From a checkpoint of a small transformer trained on Wikipedia.
Size: width 384, 6 heads of 64 (2 for keys and values), MLP 1536 tanh GELU, vocabulary 32000.
Architecture: LayerNorm before each block, learned positions.
Training: a variant of SOAP for these matrices, 388M tokens, 3015 steps.
Each number is 128 + 24 x the weight over its row's rms, rounded and kept within 0 to 255. Layers, rows and columns count from 0. The size above them is the row's rms in percent of the matrix's.

# layer 12 attention output (transposed), 384x384, rms 0.106, rows 227-238,291-302,354-366, columns 0-63
size [ 86  93  88  95  90  87  94  86  92  83  91  86  90  83  89  82  83  90  84  80  84  89  87  84 113 121 117 117 114 121 117 117 121 121 111 116 117]
[[138 109 109 115 140 103 115 119 147 160 180 146 120 109 160 138 111 129 110 150  86  95 155 162 136 118 146 126 116 149 190 117  88 139 212 149 110  99 121 191 101 152 161 146 131 104 119 131 116 142 135 123  90 141 125  70 162 148  70 116 164 118 113 161]
 [108 139  94 134 137 112 178 104 181 113  92 114  93 182 121 112 143 147 163 156  97 117 125 149 167  78 115 133 112 125 107 139 153  94 147 117 126 152 118 178 121 148 117  87 200 130 114  96 145 139 135 145 160 134 148  91 158 129 145 146 171 122 147 121]
 [114 138  97 127 114 170  96 118 119 104 144 175  99 118 115  92 138 137  87 105 105  88 121 103 131 142 165 146 173 105 147 164 101 171  87 132 107 131 122 149 144 139 120 134  98 119 156 144 134 137 152 127 146 164 126 136 152 129 127 132 143 112 156  81]
 [137 145 100  98 139 144  94 145 114 113 117 116 101 149 170 166 102 161 104 141 110 120 111 124 159 115 138 114 109 142 122 109 133 165 122  99  95 131 141 100 143 148 131 135 129 131 112 156 138  59 140 153 112 121 143 128 108 162 116 132 128 137 130 168]
 [125 139 135 124 135 126 133 105  99 120 145  70 124 135 172 152 127 137 144 174  89 100 125 152 115 117 139  96 100 183 140 129 127 143 101 141  95 162 124 176 127 127 120 103 110 151 143 119 127  94 134 173 153  94 163 110 143 137 142 151 138 132 145 117]
 [168  98 151 113 135 136  97  96 120  99 139 162 121 145 114 112 137 124  91 131 142 139 118 130 135 121 175 135 140 129 111 117 145 193 168 100 147 173 127 132 139 118 123 133 117  59 145 178 135 123 129 166 171 144 112 135 127 121 117 157 135 131 115 148]
 [ 90 125 139 138 139 135 131 114 134 125 134 148 101 116 150 136 130 154 131 113 162 100 115 105 169 126 156  89 135 123 162 139 123 119 160  96 109 128 125 126 100 122  88 107 104 120 132 124 166 122 136 112 156 130 125 152 124 139 102 129 159 143 163 119]
 [126 141  83 148 105 105 131 158 131 155 136 127 140 126 132 116 112 154 144  72 120 150  96 136 115 138 144 108 131 143 120  73 110 107 105 134 160 128 133 112 156 131 128 142 117 108 106 124 125 119 159 158 166  61 113 125 104 107 112 132 141 148 106  61]
 [135 124 137 128  90 147  81 115 130 135 110 115 134 175 148 151 119 131 107 109 121 111 179 111 155 145 142 161 108 104 128 101 160  74 129 139 129 147 119 112  96 113 104 111 142 133 133  85 107 140 120 116  97 139 135 128 134 144 124 156 147 146 106 127]
 [111 165 116 125 131 131 108  92 129 157  89 127 143  83  96 170 144 134 118  84 192  93 130 137 109  95 103 115 153 113 109  76 134 148 140 152 116 150 102 107 108 145  72 157 117 167 144  75 142 138 133 132 110 152 107 123 134 135 165 157 128 188 138  98]
 [119 114 157 115 107 147 145 106 127 126 133 105 161  69 126 127 140 141 177 127 174 166 161 131 122 114 129 117 152 134 127 156 134 138 136  94 172 129 166 136 146 110 147 110  90  83 116 129 124 149 120 129 138 139 146 104 131 162 161 103 107 105 115  67]
 [129 159 171  86  78 144 120 149 132 129 135  85 115 130  96  89 137 138 105 157 153 138 122 166 145 149 141 109 128 151 184 123 147 157 188 117 138 167 144 117 192 128 107 137 145  88 122 181 120 109  76 135 130 120 144 124 107 155 130 142 112 176 152  85]
 [135 114  73  99 131 156 124 140 145 124 156 119 101 115  74 118 129 133 105 134 138 143 121 104 134 105 101 136 144 141 127 166  84 124 136 156 120 116 156 108 141 142 104 152 123 158 137 122 134 154 156 155 145 102 138 107  95  88 159 151 138 109 128 124]
 [131 147 147  99 118  91 119 151  85 141 130 113 106 161 157 115 143 101 109  92  74 144  76  88  88 120 125  89 205 170 132 103 118 120  80 136 118 125 101 107 127  72  89 137 113 110 168 117 127 109  94 109 117 128 120 119 105 117  86 152 179 145 119 118]
 [109 114 138  97 142 141 161 151 112 155 103 137 129  95 160 135 138  89 118 132 152 137 102  88 172 115 140 118 158 174 148  93 178 139 153 130 152 169 136 160 159 124 119 108  92  88 131 110 184 138 142  88 134 141 129 142 144 123 123 125 120  88  79  97]
 [100 129 140 102 131 123 143 162 147 158 106 180 149  76 144 160 176 112 164  99 152 182 114 175 134 113 142 162 114 119 170 186  79 138 130 102 127 154 159 134 151 117  99 154 141 159 159  96 170 151 132 119 140  86 145 162 130 135  97  96 111 163 127 109]
 [163 141 122 121 116 164 153 166 148 117 149 125 127 120 165 154 107 146 145  97 152 113 160 129 123 128  97 143 128 117 163  70 154 138 177 126 159 114 104 122 144 124  91 104 117  77 156 121 108 124 138 156 139 110 104 137 113 134 124 102 104 151 113 115]
 [163 144 136 154 149 134 131  83 158 127 132 146 179 128 158 125 171 117 150 185 126 145 178 117 154 136 142  89  90  84 138 130 144 119 101 153 105  88 157 128 125 116 185 141 121 177 132 127 131 103 113 116 114 155 143 141 106 122 137 135 157 130 115 112]
 [126 107 153 127 128 144 128 136  71 157 135 146 163 162  95 135 102 140 150 100  98 159 114 135 115 166 135 161 177 165 162 159 151 134  85 116 127 133  69 145 146 140  73 126 116 131  99 125 127 150  83 155 105 103 113 120 123  67 104 142 104 130 112 131]
 [122 148 108 127 159 140 160 136 137 163 140  80 145  98 173 126 114 114 158 158 161 129 111 136  95 126 108 133 137 143 101 141  60 118 148  79  88 117 122 112 117 121 138 171 133 136 124 117 145 108 122 108 137 124 126 133 159 147 158 137 137 108 113 132]
 [148 127 111 157 124 177 128 155 132 132 140 141 105  83  98  71  94 183 112 181 124 130 125 134 166 112  98 105 124 130 117  69 101  99 129 162 145 114 132 126 115 136 108 106 124 118 104 119 130 128 124 123 135 112 120 106 118 110 149 117 133 131 136 112]
 [149 164 113 120  88 108 126 185 155 116 175 140 107  88 116 106 139 120 163  75 121 150 112 133 128 128 164 146 152 123 109 155 143 105 134 145 125 112 142 155 160 124 145 120 123 124 129 120 113 170 146 117 111  99 129 205 121 130 123 122 114  65 107  80]
 [127 145 148  97 115 132 169 101 126 152 109 147 117 141 122 129 141 154 150  85 131  98 160 160 156 153 123 120 167 157 137 122 178 122 138  91 102 131 178 137 133 123 154 102 119 102 149  83 159 156 120 126 118  96 106 130 148 104 163 146 162 103 146 109]
 [126 122 111 126 138 149 116 146 206 148 104 104 164  97 138 115 182 131  89 134 143 123 128 147 123  78 108 101 130 119 179 140 124 117 129 130 114 106 104 129 127 163 110  73 118 139 159 141 135 110 144  93 155 138  88 121 133 149 132 125 108 147 118 169]
 [120 125 122 112 156 112 109 147 120 122 115 139 100 185 130 136 152 102 133  90  80 130 121 147 132 127 129 116 138 102 120 126 162 112 138 115 124 123 114 116 131 140 150 104 120 123 160 162  86 135 165 123 161 132 109 152 151 146 127 143 160 126 103 122]
 [145 110 109 120 116  88 108 103 101 121 121 143 147 133 138 110 131  84 145  73 138 121 143 102 151 137 121 146 134 109  60 115 170 135 141 135 109 157 103 101 139 110  98 117 140 129 129 129 118 139 130  85 162 137 129 130  93 128 127  88 106 125 117 125]
 [150 126 127 135 167 134  93 142 138  84 131  90 117 104  96 111 103 144 157 173 164 105 112 108 122 153 170 121 107 126 134 158 121 131 164  89 106 124 147 127 120 179 109 132 123 132 131 151 112 109 120  79 117  77 129 143 115 160  98 137 148 119 114 174]
 [128 106 168 167 115  93 132 133 122 143 166 102 145 187 159 136 135 148 215 136 146 110 176 147 106 142 107  95 154 140 141 103 150 142 123  96 157 165 137 106  84 121 163 148 135 167 124 144 118 130 150 169 115 101 117 114  92 158 150 145 127 175 119 128]
 [152 147 131 166 154 114 149 131 140 136 131  90 151 146  92 107 105 119 105 117 174 112 131 124 164 114 126 120 130 156 113 135 129 126 100 115 168  97 106 152 132 132 149 124 135 162 145 132 133 194  55  92 125 109 104 118 134 110 135 105 112 100 120 108]
 [143 138 141 124 108  76  95 137 168 156 107 157 142 123  69 114 153 115 127 103 144 130 125  86 120 189 137 157 118 121 111  92 158  88 141  98 107 120 160 187 159 150 164 148 144 152 137 107 123 152 121 138 122 153 138 100 121 134 104 127 132 137 148 154]
 [ 92 135 131 123 110 109 143 171 127 135 102 104 127 120 125 121 123 126  90  83 117 138  69 107 172 132 104 142 144 115 124 140 126 162 115 163 152 146 131 141 146  97 113 139 143 108 125 124 137 154 153 123 111 120 148 111  90  66 135 140 134 103 158 163]
 [198 169 156 101 133 164 124 135 140 121  91 115 144 140 118 123 156 124 137 141 153 127 127 149 109  89 132 179 109 108 111 124 128 148 150 154 155 136 154 120  90 113 166 165 149 139 130 120 141 110 127 126 133  63 144  99 154 133 156 148 149 108 113 152]
 [108 154 173 126 132 136 135 148 123  90 187 104 114 109 121 139  98 147  71 117 139 123 129 162 126 105 141 101 115 135 134 129 189 181 140 147  93 113  84 126 122 115 115 143 121 134  96 112 118 182  77 101 120 169 138 118 146 140 132 192 148 125 128 163]
 [128 190 156 126 112  97 138 144 123 137 156 132 139 149 126 100 142 135 182  88  78 150 120 151 109 119 120  96 160 152  95 159 109 151 133 146 139 151 126 150 153 120 108 131 151 163 105 126 147 120 184  81 126 134 150 131 176 118 103 117  81 124 129 138]
 [134  95 156 103  92 137 144 167 108 128 116 114 154 146 175 121  72 159 122 169 113 124 175  90  99 143 165 115  79 131 114 145 106 123  94 112 129 127 159  95 140 117 135 146 121 119 146 175 140 111 109 159 146 152 165 137 138  86 128 114 153 109 132 136]
 [178 123  86  88 141 104 114 185 126 157 120 129 146 164 116 147 101  98  77 166 109 100  94 130  98 129 135 117  88 115 140 133 112  88 154 194 151  95 103 136 141 118 146 130 176 168 121 117 122 125 170 141 123  99 152  89 154  87 125 140 106 153 165 138]
 [185  93  98 144 154 147 155 131 143 130 147 133 102  94 147 143  94 124  92 116 104 116 167  90 149 112 158 144 118 104 105  93 143 111  86 130 162 138 150 162  33  60 162 122 107 136 163 127 159 124  96 118 150 113 101 157 156 126 122 162 126 114 145 154]]
# layer 12 attention value, 128x384, rms 0.108, rows 99-110, columns 0-63
size [100  98  96  93  93  94 101  97 101  93  95  98]
[[ 66 149 185 179 121 105 115 153 130 112 106 128 126 118 135 107 128 146 156 105 133 115  68 143  93 126 114 144 131 148 124 101 133  99  77 101 151 128 114 122 130 120 145 127  74 135 128 138 118  96 123 128 144 157 149 187 163 131 127 126 138 159 145 112]
 [133 142 162 106  97 154 139 125  92 159 177 130 188  94 137 125 102 146 131 116 144 135 156 139 152 133 129 120 166 102 106 103 128 143 142 150 122 130 108 114 149 129 157 134  96 124 131 156 124 104 152 150  92 106 135 142 104 113 120 132  61 112  88 113]
 [114 157 129 136 138  93 124  96 154 117 142 100 170 129 116  90 142  88 141 116  98 187 126 149 109 152 135 156 107 103 110 106 123 108 139 114 119 132 123 101  97 110 106 124 150 115 142 109 115 115 124 123 137 136 108 135 116 151 100  88 123 129 140 167]
 [107 102 115 127 121 101 177 136 102 128 126 189 162 136  91 113 135 140 123  90 111 107 123 127  89 137  76 118 108 116 105 143 167 121 121 122 156 115 141 135 124 139 135 135 108 125 141 103 110 109 156 136 158 159 159 119 169 106 142 171 142 123 135 142]
 [ 84 111 109 138 191 177 143 113 120 141 107 153 132 133  82 110 115 111 116 108  93 125 104 148 117 129 168 126  93 119 127 146 102 139  90 102 153 158 118  89 125 102 103 182 131 105 120 153 171 141 133  98 153 120 120 152 109 116  95 129 108 146 118 119]
 [100 144 114 133 105 133 153 149 103 135 107 122 128 131 148 134 136 146 149 111 145 124 183 146 103 174 107 111  90 207 165 155 120  66 126 174 142 149 106 146 101 159 166 146 147 149  93 141 121 152 124 131 117 130 105 138 144  96  80 103 116 143 127  83]
 [129 136  67 100 105 115 164 115 111 105 165 126 114 105 126 129 133 116  88 148 121 124 103 142 122  96 100 166  97 122 106 116 127 150 112 126 123 112 139 144 113 113 174 128 106 132 158 146  64 159 134 153 130 135 123 113 153 135 145 107 133  94  88 134]
 [113 112 114  80  94 100 128  99 113 105  88 157 118 134 161 118 139 102 114 118 130 121 167  82 142 106 166 178 145 115 142 141 135 151 182 150 136 119 140 159 131 131 163 107 117 144 156 161 179 131 106 140  97 135 149 117 114 139  87  71 145 138 181 150]
 [126 116  95 124 125  89 123 132  74 162 111 133 130 104 169 121 140 101  89 131 148 167 108 133  92 155 165 112 108 115 151 155  81 148 148  81 146 106 134 131 116 124 173 124 142 132 162 176 145 165 138 166 137 139 101 139 135  98 108  93 131 105 127 127]
 [111 111 151 125 148 120 165  98 153 150 128 125 161 201 151 119 112 101 116 156 116 132 100 116 163 119 135 127 140 152 156 142 149 122  98 115 120 127 129 117  89 124 117 110 112 131 142 181 129 146 146 102 152 155 143  85 109 141 123 123 101 119 121 187]
 [137 132 109 176 131 123 110 133 123 112 131 136 138 120 124 102 116 142 132 155 160 195 119 141 128 133 157 118  94 143 100 138 108 138 118 137 126 156  95 162 142 153  97 137 158 187 153 169 134 112 133  99 132 151 133 149 110 133 100 117 133 161 104 121]
 [112 152 134 175 152 136 109 149 108  92 133 181 136 115 126 183 140  70 117 115 108 132 125 176 117 160 107 146 133 162  86 117 178 137 150 130 121 132 111 135 119 136 157 154 147 156  64  91 108 144 128 130  99 134 131 150 139 131 120  88 128 133 101 119]]